config.toml
qk_norm = false
parallel_block = false
init_std_qkv = 0.0442
init_std_down = 0.00868
final_lr_fraction = 0.0
Each number is 128 + 32 x the weight over the matrix's rms, rounded and kept within 0 to 255. Layers, rows and columns count from 0. Numbers have three digits each.

# gate: layer 4 MLP gate, 704x128, rms 0.133, rows 674-703, columns 0-127
# up: layer 4 MLP up, 704x128, rms 0.129, rows 674-703, columns 0-127
# down: layer 4 MLP down (transposed), 704x128, rms 0.128, rows 674-703, columns 0-127
gate674:156092075152101166131094121143128129144128139151085167117125117112091154143160166161149132146115124120090108125197121168128118121157078118130116208124107135120110140119132096145127154139190112115119113170066130140165106112155107109099084090146125166113098168112133108154140109112107131072178152117118146117160090168131160116168106198111077148101134141116090093150088100113151122125137
up674:094135151128153129169154152112134197131135093120092131162169105118065092120139119163149117124112040120137053082180139063172135149146171135124084129102144140112100114135110111122105095155148121125101139163140080165163146128158109124127140151095125148133128110143109153150128131093092123127168156107136128124118144124114120131151119142160129090106079132164102107090106128176193164118095
down674:118089123069110136131162081150125177127139126134136136161120139089157093110105152118156078157143124138110154088169167165113131110128167108142120100121092102159089112098151164106152149112144086144101136131079091073135167088111122130097141187131159119183132112112137117104154145103117115137142184141138162109135148123150120119108131156199146206128138159151208108155134130128172133142149
gate675:197183227154137088110156132129055114116115216166096056164144132145108153130087195130141195124087116171093064147138098136097161125137046119120154134084160093127112167119118180049134161181165092102061164135088124135058130077122172148148181197146134080147137094176093140133122094117147137156196047138138151134155126150095180194190070142156077143092112089158122106108098124136106114111149
up675:148109086143161106105082090101130144132089115141082131122143134137190107161080078188119083128176130107141121126081146150163112166111155127133170144125139139149095107084045162094119094069095105106180114117150128077165133165255158168148111084052138143098142172147143115107075137193120170058093164085049127138162133136229138096100162183155138128178121204093141139114174142102126122151148
down675:118155123079108089082121187147173138167132090089128143148135102090092153151206145115168101095139137061161156102164192139140116145080158085117059127125171103095104176111111058136115154140068142158094095109166177092113111160097149086145170117190113164123089115102143153112128157156148141086119186142172110150153241122100083044135171101196184137094061122162112116095145121114145104124085
gate676:083115119156049117118147147136063177139077079125096100122144109122123139089204095127108106166099168114143194111084133144175129131174178144146134083100111117119127087101150133114189110120125122150162138090118116143086078070103133146089167100083106099041152188177161084134106066190044175093128123111154162090122135193137131108106153143089148080146203090119154117117102157140081160101165
up676:142123103102114121125147173155090133100138115103130138121139085127117131145091074121143136107076149091135161109135079141078070161038158152129100111139134095095164176125065127188141084147145103090087197130120144158100119145107130077136145080133107161143098137096101142087123124092136193125044114114095099096157109150125112107120115198127119122112166131149127086120025175100103136077111
down676:117149142164139116112170091099140141161056146087100103119145198128106165147118181111119194116114131113125119121146105065118172110130145138089109178078151121099092044125148141048083139113140103072169098135166141121107143114154156133121137184104126100172126159133112067150130105140166088168184181111149173067141131113136182132114119134176235063153168139152109096186146115112101121190143
gate677:153134149064096103152186183112143128138125144108084208138137120104099111165169142118134127172157111135163163125164094096131099086132086132125160121105147174170123154141111123105142146087136173144147131150126128128166163128121137116179131128115111117122129136122176058111135169182142107087174109190143152129123129165178119122124084106196093106137133116179152107147163146151091129116164
up677:105155123116163130146160155154136136082131133110102209105158122094093128190152104125111142170115120100113126146149151143119122128127145115165133121068158143155141135131051138110145152105211153137153137162085092160198096110123124159110126099139121114143112125134119107117118163167133123113125122165111159149121133159159145105198095128162078122160135157120075128131183155163106145142109
down677:102118151107086063115094090131089101154157119108114121198145127145155126171108103115158114091185202124139178115128096123092107113081149106145142126117112133095156115120115165094146103103135154095161156124126093106135190121147151116124101137102154166146061116163100129121129173130136171128145143093169156144131061124131129088106135068150171126110169108109155099096131084149128106072132
gate678:147156178110148160136099145114124204112159133181110108119137134095136098113181146113104160121166150110105120149187108215172154113157111149126096138102116110095141179132177113085120123154105083116138103149130171123131130139130136156123057151110108112119150115132093097146121091175126086062134171130128120134103097104132114144177137115136147118141108179146152120145136135150114088145108
up678:131081122141125141094158080131140142113140128187145128105137121093114141138174097157121099113117110149178146167131124159116079169112167123156066138110140125160150112106163082131116113126076183156161090100140170157141118152067115089078092141130134104172125186140096111118112140122108095119089156155145083079106086146092089116144192094116148143078130123184134110106172115121111120129060
down678:085128147135101122128115130131146131150096155144154113128184095043143108179144176101145140111156162185134156118150072157099095110111078155141114114156124107130160150113163104154124138125127160150133129101168115121110137162167100148147087142160096079119099134091114075113108141168121114129135100150078107148104000184159131140089118127169119150121157114152126147078107125151169158134128
gate679:093154106136111146127135125128170210126200133086140145096107157150092056156143115102127143143128101172147080077172155085125144176163091131127061122133114175152133122187157152161123124115124148126176093074164121173131100159134146103134103146120150159117164147141087114123139157092129143097068139227112117118129145121157147122156134119148135124126151071162110075144140107121110137147122
up679:121132144131119179121142100159144118122126109118168108124064169183091119102168134113125139123138106131149138125166169113175155182110066174077123123129151118117154112139130163153129149125083093085147175100136122121118132132102072132131111114092140068157122220142161139137149132071129068142128131152175092173154208140141082148128154137127153141116186106079158112140055104121112127156119
down679:120085140105115143135131157126118113133092095143124112085169131047086125124138148098122162163183089132180118169100142106167140116147154155113147075137135134108164159081119079152126095100164113136196178125145117110179113148117152137149210142111141092172104099125154125108151127137141100107077109112117124148182138104079081161142119146034138135123135104094190125090137120151092165109114
gate680:052147148080136198141138150133223131127135122147136169160117152117141114115153147156152169142082115140159188147084077101177117131122129118117085125096065159120148145114101185151112106173127114107096088143081124092153160078145088149061139174139155178194137048133142094104148167089119113149117175172188115109163129189138184065152107175110142112124187090089138113160136163155195113107142
up680:175173122140118115087123125158104146029159084132020070094088141136137172134115169105145138099121128112158131134113169115155061127160127115105134130162145105142149134080135191161088125075140149163125163107112194141137127152163122172111147155140104076087066135070144171125141114154144108151137106100090144111104163154155131153162136151083136175162112127147124152124118118116086118116173
down680:163156098109121109127088071129132142148120100119080172126082126145169097137181103205145121121135121141134146161141127098057099130124102130117158122108109164171100167156192156098147161150124120111115088098097101175149156129161142150084115227147069147123123207123130162099128111147160140146144175099125104137127165131160116136177138171082108090080190130146062114199127073124121093167117
gate681:139109169089080108130152134103167167119097175136046159051118136093113133106122082090047109124074156134120119085152175140156105094122132169155107120128109125160124158192101140175060113101134091101142067140075145147112135125148088171143080124163134134090104045104146072099092087180098106086126160142153111109119098107110104145142128103172112125082103047159198125109149103134101154123170
up681:090084113091130149175125114156126054156088129033160132188092137149138188155166193090097147121145148126182147156143174156155165077157082155075155092152141075102167147085143065112142134148133108166036123150203107112206151156129158122097116151147134132112148127193179108089118140046159081182129134074148170146171116131125129166140127097091086149126153133113132080112134120130167079154102
down681:096121116128183214137074072132096095134151097074161163155183115111130174142150151133149146156130094107113116139086135189116170137094141116085125118108137093118146105083144078100142133125150128172086196130185094104189117174131189143093149186132101075152134081158169124144138162078140136129139118103158109153130238188103049114183133120109169168116103199123102126123173155112142109127152
gate682:099099121132130084135100112089116155155104126114110113082148124110102148100119097166138070123142105089080102102174164174149160124134119114067108073126138135175046174137104172118081103098159158116144073134111156107083091126133136108090138131074066179137155109114145148153176128143089159094116171128123152053158159149109116082173153131099146171144118069159118151136184146085136125180110
up682:144077105126173106066090120111161123191120117110162139105168181121142112115092136128095135119132140172150155077119098150176113114110131187146180096112089098086076135130108134142106113148153120138133076195123186087112132163098085108112084132101127108165082140134123093081137158152111136103131163116171112092100141143121090112137133118099169107108132117110110188138118134102145087173130
down682:122047118139153172104106184147119111156092128109142128097118148141142149125122182092066092154140111127087136136181134134145124134165147098124125096161124122151105089103088173147185123096142119085151118138102056131142133129139115197091157096151104118109088143094111132176064073148115093129116128138135105133081041105126145149064185142059146122132159127121193131084131113147117095118153
gate683:204107197096120094143108108163178151104149070119156122154136160131115133220165101145111149103148142194123156152165129140089092118177119198130173174121146101152108144163191096139140150096078118074098174193107163076118103125116092100137152110206117103130100093089057125114128095144075062106152155136195148161108106140081172157129162119141106157139160081128090149140171136105095093107128
up683:056139041108151151100113129117149137189115151102134150052084060126098124141105065168165094113116076127121225133078158126123134151104159124129135092102119127096103119167074173150122133193130116122160122093152067054108100091145140126104137064109133096132158076155127089200197183119030178154138099161141078124097127135126128128150087183157087077127112183127146151133127137138169164148119
down683:182133160129135070178106211172099140124185147154125127184129134196099090130141136119203137106194182165150182121121113130111088191119098143157092093123139116077149139147150126137101136117093153129090139158099152066145121144137150131185146121145079141149103123023154174117149099132073121128103206129121133121051215103126111149165179115133109171128063124096090198216126147111108116152110
gate684:169134122119144127144128176104101117174137098145135090103114107087174132123171155075055116082122021100211127112040150151135177163174153096091156168212096080124144129163123153159148093125091066156139131151130068165051129105124177162146166172094096127119147152146139120111160132070149092120079133153132107116064110120144142074213109125112160114089088132168122125122160042164119162144134
up684:140114124117113135124131058134167097152085166112168126138130123077151148195117111143122162106121117091067186071066171174192077174083119176147116125110156145152143125076130104076163147206139155128122168157165098142122147096097146173148172169169065105149108122117207137092106064174110160102100173055138063061091146112090152138183161121142206129101107157090120157137130159146100138133114
down684:140135101100112113179129134130161136152093123193213119132145066178127136154125098106182044222112096182126136072088117155120132145094197138155128130119124062172159062146084123141149124118153182150143101114188092153086148148162136149128127080151138129108076068129107173144160127145100128079135125133154109083131034099117140087090116158115027127141124102061101163169146203112148127142205
gate685:108162073171081083163130127143121154254102162134100153112134141091153134156179114166127156115119150070115164123108130140135088181080118146146136133163141147111229090159154129149142145160127158169187146133108139094163126147138133138148115088108129134139127118113134124145188151140101104147140117176159154120149120116112085140131152138122151068101106167141136161145099107136168120165128
up685:115156094193169157147141155169158174110102185101084098145133127075119173115162096164176185149126087142134124149141159067069164111091110150154120139132106145146087069119091142180121138136161165096130167116117125115139135143183105114155127117118168114138100118174168083075089181158172091113144124151136121160138113059102061134158139141083117097104153186112138179113143129111129148081114
down685:065200090086107143132124078071079142107106172072119141132116195096091099120103135100116129041093192136156114104088115075099151143120139121072149107123158133146132098141133149122154137146111065178130155176183181119144128068148096162114143137139089126140125108161126129105107138143183176165147143147128094121140199187128106101137136152126091185121148111102134166115133106167096114149124
gate686:150123101111159083140110102125072147144166134144099159123143131146154149125093142093133184183149099153121125183106118113091128165172119089091092086151082135112101099134108105120132157189125114103135094099129142143106152178134107129130111163120102085090144158139121136081099092139148120065178178062118110135161164174168125126124154122119160118145106071081136122192132136125097075149117
up686:140112133125125161114189105152081096169129131134161122178126158164133133066138157158119084113142133122107117211125109141170147086140097110121123087115165133183141158137164112050166166151148129086119126177136167157139157147136158112143081144136120106107111119133113144139106112125116103124128124125136090177172112158122111133111115169088158194181158114130156117112117101137091072129138
down686:143112145092117153167111142091161117113108162108132096123127133127124132148100063096183079137114140111119177095135145132124122147180164137110192137155130110117143142122151119118092129077153152197108192110120138176142162108089113102114152193129151121132108136168144108152074139120166174121156141117132141114085159143093133095138134117115103130140163121116124178167164107175186123129166
gate687:132142128162081114112124149105150174106148112115169116129066086156128108132156084165133066130077118082126156114144131092167180134161135154122068121150144152145164093169101094105112111156116143090169091113205137149117093122141099181107132120138146108121076109112101106155163111142122132171149117107155116190097096067113093145138150124166140057140163204119152115137156126138145100119144
up687:147128167145100117084107096140144097075132088152127109199167163144113120154127101174109131159162134110140109131099112127193138141157134141210128115094143099091122104098084134141151179153153170104157127120149117157129131120156133145155119154144095114067099085081151132131104103101129151132138121150132156151151120171161152145142140127167073116137093178072062178131118103175175116077133
down687:147160148162101102107137164150078177151106135202111179135176086105142167078091089155096133144132163107147117172139147162139169129146152138136178128163117093151168115158088190155096128118074145086113165131134181096091111096084111137114140148095136108089093125107164127134092110150121112121087114145081148129126154169125125082066122160122144129118164126136155138122142070150106113098120
gate688:160122111141193139161129167136089112162091093202171137167125104137134136126153118171130039121113133117100076152143110106079144097078166102169171186141048118090163107088095156156098104185162138083076098146158132114139133172143145116122173122222134079129096121148109068066158110118132093148180124162137122122066177185106096119057106052109115091160132097169155069148079177157171120146122
up688:104136134170144135185088141152131084113118096095109161103093078110148074076057143141089162103162124060099100121129129137140143170135166049195138099116096111086164203066186150070134146123164183095078098172132118162151116132145153128128137133155150113072124129143161134099134103125150065174112126171108168027156132130149144097152149088091085140180085025180089147137098157115162156161125
down688:156139147132147049136129143149192129101155165053095128130144089120165144134082146089149085158105128079110107149104111154132167091155148168180178090148124062121059149140132058142142127089200212116155128118158128158135122084176125126114169124093132138154146095100132148087103120139107115167116148179115114123149000174128146075148129155089154080103101074131142188066143093151147162125119
gate689:104140111169124054033154129102124133080153138122094166141122170107061140112145077107105147118140151105047182146095120135168090155125169119140134144156176090115102159123157153159130146162143149147131108104128147080087115151109125119098141163125143088162148098105096140088122146108134160105080133138131126156112154184138150102117157103139073116089060142171053121144163160121155100151084
up689:116117135138130182152126165138112117135123080117122175140056139135187096133118173147139092091125125156109099111082156125121128104139100126091170141099080160105202123080089108122111098119121132128155206200134084105151134136142110144155104125166114135118116142120206060121144117087158092136156048086131102177166095085131150122127116093087161092167151087103153124125110137135162158094187
down689:147144054157087172105121157122140160161166100059108169140178118098173132130136119094120149167090156158124125105133110115149122115158115087110091090100085124148154154155120105097185138141131153091158173133136125163119136105112182167064116140065096088168024126148128125106090110157122069105133137132126140142191235136127119113094099170117135091141101148106123087153146124128105169109153
gate690:105120115048125116116093157109131128138173158142093050072081128147084125123113158160168146085162101100120104130120143113123078118129115171128128189134139128137089125124130112167134124101168114135096115120120078144085133066133196193101119144140158116133148075119113070094100148192050140106089152126151138133146143171094192078145077114143112083112174153149117119103163134118119142119178
up690:110163149113108148147128177104181124143129108179125129091061151085096129142117166152124159123158142128125113142129141116120106114153111155124092168095135065103097128172144159171149141094150144135040111156091056115099108102126167156088112129128164095192145128103121071134136175170121103166115181119194110140102161140128133112174078145116109104152131103154074149154163147081096114135125
down690:113189149162109114191165136128135069133094127148118135128083110131113157120139099181126132109173082157106135129120093132121072128113205132092170101162118104111142146134132123141162125090173085121125143104073081145115092127127126118132132103113115181147150116130123119134093102165126184152125196094104160133110067102090112108195134110127123065145126137136154083038155081168077116164131
gate691:145154138140147120149147127105078061146115106131130122145146152216141128148090115075121110129119158148130121117157125130118156139119124139103075101142091117114114139108073151139071087136149123093096213117126128196079089069129122175104161143156175144147077163124113147134156078128105149147097118110169107097117113183116152161162109074192180137183106161148074124137072063099161150115148
up691:140122123095092136100114127127140122107115096158144126148159125178119195122173195100157124142137116158071131140061142206125071146103121152140114082151149144082124147096144189132129106125152196113149117162109133124130122066127157131093115094121112138113151150104124162114169164204118045127140098160126206145097119158138122177135169159112221137119088133178115118119149111153115152111127
down691:094154153142140104156199095103139126175135123143141128123170129154144202144112118138129121153095132142038090101118155113104053104113150144125082103082194116128152163136107157102107108137131155166101140109144093117080112089075141172080153133128162136117122098134122179049125086112075109151101093150136190158108152138149147143137111105199164080136104088140081065164074106113158101122146
gate692:105142123166117179124076170136241151128136045138138135130092089116131087088095104160181128143093085181167120105114181085123180119135136055150130085137119067130101182120160173124116142127144151096108102139154059157085121119167140111159162096147104120106164052118118127088092117142117132145117114108156108123207127140144114148077060121135102106153154106069154140158100156064146192051125
up692:150059104117101117183139104173110096154100105147150051089097123099112150126135160137053108120180157089179138161130139195143145169169115099174114132144157148128171144101190103102127093154097114178164115159141133105140107059191128131107081141105101127096152170162175116160150095146147120118131094127109071151150114156064138107112146115171135145099075134111057097097091095141154164122134
down692:091069129103137118107104063137133112139126160055142166101085168183098095168092155153083117086095150100150133102152110109137107122152110207124118100110128140119151083125099141150142073125112101077102154148153119119135086110089087170163093152156150114176143145114186160140126143140212173126172145102087172117147211139161113103182137158113182150098100163116154134219145107182086097113116
gate693:180103128087150126199125122067194104050179112127130114112184117094117190127099103150204111107121134135112126129163073132059118111110063157138193086120078174135126164115187068091125123094128103143116160177072107109145130144173054095120142106127131158129111132139123084112076104096106151052148096109137149131141167092153155088126081118138150091121183081103104157145156183173149145107136
up693:096107078110167104099131145136077096140105020102102156163100145159144117070125123181153090122109112088156119197111057072194133176134124104123132178123111187112185092133141107157122081127098110153125110080142124131158158209168047168052124142152155131116150148148105107155168153113129113099174134182122182116140139075095125155119160187103106192171186121134118129087135106088206124184126
down693:118106123108174073185131139163109125160117151198094130141142086112079055073099101089162084089097071127136154091160152157113154141162119174140107149089142031164122090126141112140039145048113123164110103138192083124147118133148134162101140165096167126103135123068195143106144130106056091156096142141147112102118155085087142092151162126155161161125102113189153190165090102091166116146163
gate694:115153126099138108113102157073151103137162116085100147095171140142168180129158120140110107146121109159110223133133138104105136142178171119151163155115119155078152166188130136134127172179092132158128147119155097080117139151099153117176143109137133131138152086109121095079151162136118107171102113144145123130117128120139110134115131135121149122112122118086108174174154145108124133102157
up694:112098149092125094107142192150079194109101137149088104148093116152137145116121175110129126128159144102138080119121147116150107133119088111128121084146144141150103113101091133116106109117178148115111118105118140118137146122157134090087125160110104157070127136135173135167125125101164186098146133084135117118154151144120125099114130113110158119077111084143126123130133123118138149180062
down694:116142123110128118176110129135167070125141110159141152128133129130124116151109139085108148129124164128133126137114135130151122121126101132140084096145124132160167143110165130146158112137146135122141090072147088154137131129099135127120132131087097122124184152160181129105119063171135110105136096132141109115146146182171131135142111148127123134069175141135128092150119114187114170139097
gate695:112151223157082141167134067147119118126165118101093159130170084172106183105128140124084079109147075185118130091114135098135119130078175059149135122131157130135116164041039076123130090134146126155120157103138140068138119132211149108182114126132148088157102171150127134135187129158095042144109118107087076118071103171070155161103204107124158077135093106154201099132107098177156174100149
up695:130170134146123189176140097139136116075153101154112119122127095133169145118178128144190154144115084090142174092108038075121112131091131136159064139134105120187102131100148146166193127157125123149120142154080240136139083154143079051083171123091107183141127161138060124082176202150160149085055188150098099125099114146135128090108141155180114076123127134166115135156075176110149159122157
down695:177163108080124031119140181131104130133169119147130129097162099185165121120107116103086147228134133142137138129139076077149139092131147118166195150097134126188132102085117122121163154150146090106094165096157091190108067103084141090111099155116164126112098168181115141206156158129143160158114068110043126137086029159122053113164138101088110156089103169138128086138208098147148146151103
gate696:106104151125123076082126108058182087178157163113111154144161156127151094105192099121151150152163093089136107132085183147174188130154120130108151151109103148165118126130190086160163176166186118137168135101073170107062161153198084148155117134036149124186149145133104182112148168081111116088123125097172092131097126100120165170123099160184136156138104142141130151154102122112118105160125
up696:093140057080149116128128105108132135107144112169108121127133105148205192115156134140160113099141122113149115093116115165121130094193140111135139116085113094173063161162121092121102219160110187133123120154103141140090119121156142109085169112116147134099125099147079162078177123114144155028165133136094115042176114202181138072131136150125125154110198142076099095072151107139187112142142
down696:121217145127100123150108154140079137125123128167124098106105174170162134123148149159169094210139110155134129097157124101114102114112172068155139114089103125147125126156149125117075166131098220116101110095094103144122141160089098153096133128164177164161125064060068114155163124046107102096085145129109164144091063191203115101104118152100169145112133099147129177131153104146104171195169
gate697:128141147132147109134138148126158050175104131118096122140099121085154165140094164127095163138124086098119112092148085095143036126112096151065079076167092125177159109151123160146105103122129193158170110077210146108153139186134115125149163129134190129119177106131172170081098120111141079146089179101086199111125072130123114143095186099127173109112128092070170144152118143123086133119069
up697:135134077161161140094122150130156131150155056101097139146128075092125155108153132143153118133116045147107149173087093090085123134168102113087143173087155137110140138151141094155133159131122111065121148108132111145134154146116110165148144104169107095149106158084150134165201176202122177170151154122189129202074099110111107058142123066116071119104134186117107096107134124126147129102118
down697:144120126167086086166133098148127160169110099117091110112161151203082097135161098143147172156141135154189119117110180135109169172138141132173139169165120113117078160125075126121113140143136129074114094089160165109126078119142124192140177162197118195092105178201125147119102089136124094116205136177159143141159098129169132190098161159134142127151164130150163165096087110110095168164119
gate698:135076074134104141116089215091157120179104000148117039081103123205184099118114120150152162092194112112150135121124125166055125114092111142080112136170111128102104111153143119108137102188139136096143210183128137175152203069102133115112123134076123146113132123156096145107106138169099091119103097143156130122137081143069062117161150137121201055097104120044063226116129118166125137117126
up698:082079144153077089117100168115069143110122073158049198095114112126112147148175141089087063091087159118094163077115179080122099117117176150144119136139151132136078158118183197101077081096158132158176117095123111141073089160170127087126119123115117155162149127117141163189229154152079148093074028076130114066069120162159063144120075142154155155197094094140073141112222101120133153154103
down698:110104117116125180186188062087163150162072114139105130105174155156153149167163185138115254070116151094144135101118108132124125167125113116069151127161153107151088165090119102162083190111151150125128154071170071124119142140080186159134136161132136127067134134096089154129024117136065153124157124141068123144157214071096115107086093063108188092168051119160153092130106094155113186141145
gate699:151068183112094183186139155152164124163112179147119151175145161138119074137128102166088145124115127074056185046122200071231160143162098070091119164155118154165162089090095131138179174171221171187133131101179104155142102151142140185151167122153177145081091035191192167116161077152200216084118118113090130015127128114125126172204162099137099131106101109112151082142126091120076137089087
up699:067100148063115137159134172152173086074158168130127079063186101085159080125133128086072131093030087102111097111091150109175093204179208136087112142134050137120147061159143217173128162106122121035142086135157065145129102163133134082128189192143127129093140142136133184119116105128134147203150115133053188149210161152127090119153140109134203176170123108089056143145139188088148150043131
down699:141076184104080136055095205111133129130081171133217108125104084172160119117125090144070094135092140113140150097111102100123098155153089097165166198145116117145108078119184096150090077087162206055162122198141098155144136101082092115155059136100120047116116151227194173099119158171153068135102151093082138098112018155202038080173145137131107168151117106123131138062097105119082042166117
gate700:166139120108103044118183118213114147116110117102137126042129133185127103086136102125090128103095138133163114145128133126143131135124148071140155141099152175101145172123123124130156067101151140145196180120134188180166115165100092099080072145113159130161122108125161172122176093129143094129174156045140128103091155134172053146143129140084129160132097084128120080114154087092079102135101
up700:127099081169127105134139116157081114100093124162115101123082097110094148111086128129084096029154051136191147162053144162090099131136114115095177119161135173121148119136124145132157131157138074131192132131107160083147114102186146088108138147102172114146148143137176090141147074105146104125136081098152169109098113096167097158126129088085162093075122144124121092140130160106109125125100
down700:125127128114157106171109082106122153161128146121185159183111133135164112127149190161102125204131122125108112078091108154076064148203141109132120156132118111102097142149142125139081110112103149130114127151098077063147135146145094180165073094158136169106104095030069115114169100158149116150109168124130098146114026162123127082085126108107140101157183153137171125167138108172106147171127
gate701:120095116168099104121132104086133075140106096105144125138158169139132123159137067142188165105153163176131178129138125095126124161131141136103163120174152114078103175079150103171154154143048107112114090138109104148141130112081181109179071063096118131181150068132149110120062081146053132052120130130139100078137123108082185158112124097141166021101147193131108085143088174162116111130139
up701:155121081144076130173144132128140065063136165129196134119122115133152113175082116139110103116102128086140111155086143134089130143078140140143132106124105140149160091083093111114161134121126133103176120152114169170125080066137094092098096103178141110150137213170125129145149070135172148116178160106091097171123134150171072102136137087106159121139198094151239080159106128102124148127135
down701:161151160160052123077057093095130135164139077133117103118121149174118164188166147085170142165135158119096118072152088099128145074136075149027149143148134124136123129099178131138142169148134069110186117094128077129172110093083169111097116168152136118126145164106126121160181090129121126073109097129145116201143063180142143184099127134056121107099100140114081113096185135149156098110105
gate702:122161156143159169114100095136147108153147149156118141186166158151130168144125080119163152165077099122090204069119132065135094117081151142114144151108105117085107124134056137145135104090115096140099127161095130176145112121131114105141168120161114153122108119093138165064104139131065174154122114116133139158108128074108162154150127118201142126071138109152116151149115144127136177227165
up702:065167109102091165146101130155152134178145081152093130107177126112146167163130111132169124167099096128121168087129089086133167102148105107113094124146087071129098155167034165161144106108101093114137137155104078135133117123123147123099128136171107186120094130066139158127191123110149165130124115116153131154155121035104124126150110164153100125138118128142113186156119138117178162157210
down702:132135105120146193138145135121111128156114147128134114153191103081134137127084138074173099182140065189162168091146133110150136124123137111077128152167124096131119126084066109126097186066088134133124069127147122163114135157097119121115126118170154112075064099081145158141148106163121115107114158108131105144146022117127127117178152146147089181145109114120167115044152158131135161192154
gate703:141150136144115146100159153178121110133154131143162139096158125149183127159085116100139194111119141075125101128087103152145163121100093084126149182101168100124100084140158102158193098150063105174113090157098125119202161116158097187089144210171142147129145111085125121121108048114093164134127076043140182160131084105121156158111127177122082138132123128126151155102130108163134166129142
up703:109136191126098124145109127100180141086117145179203091102093127172094077178150151189179154084151153153083123118147173123115138104135138116059093110078128186089168069116147134093172120073115195115127078141118154167131065103134114121082101172084113093141144106119135056150109151179114155126116149123147148139098113177083106125172112135163119147156116128072162112155113128141127128084166
down703:148110131138140176134104114154131153104127159087122172096084108094150115128105158082113130045124087100113165104081154093138131154177133088116171094146162110152080135159144160148112040116120126138123084108093153096151136116138112151127137170071125099072169150121197165083061091102122125186072134168147138105162180097183145162114142121125094214152135157100143164161099102159082102095081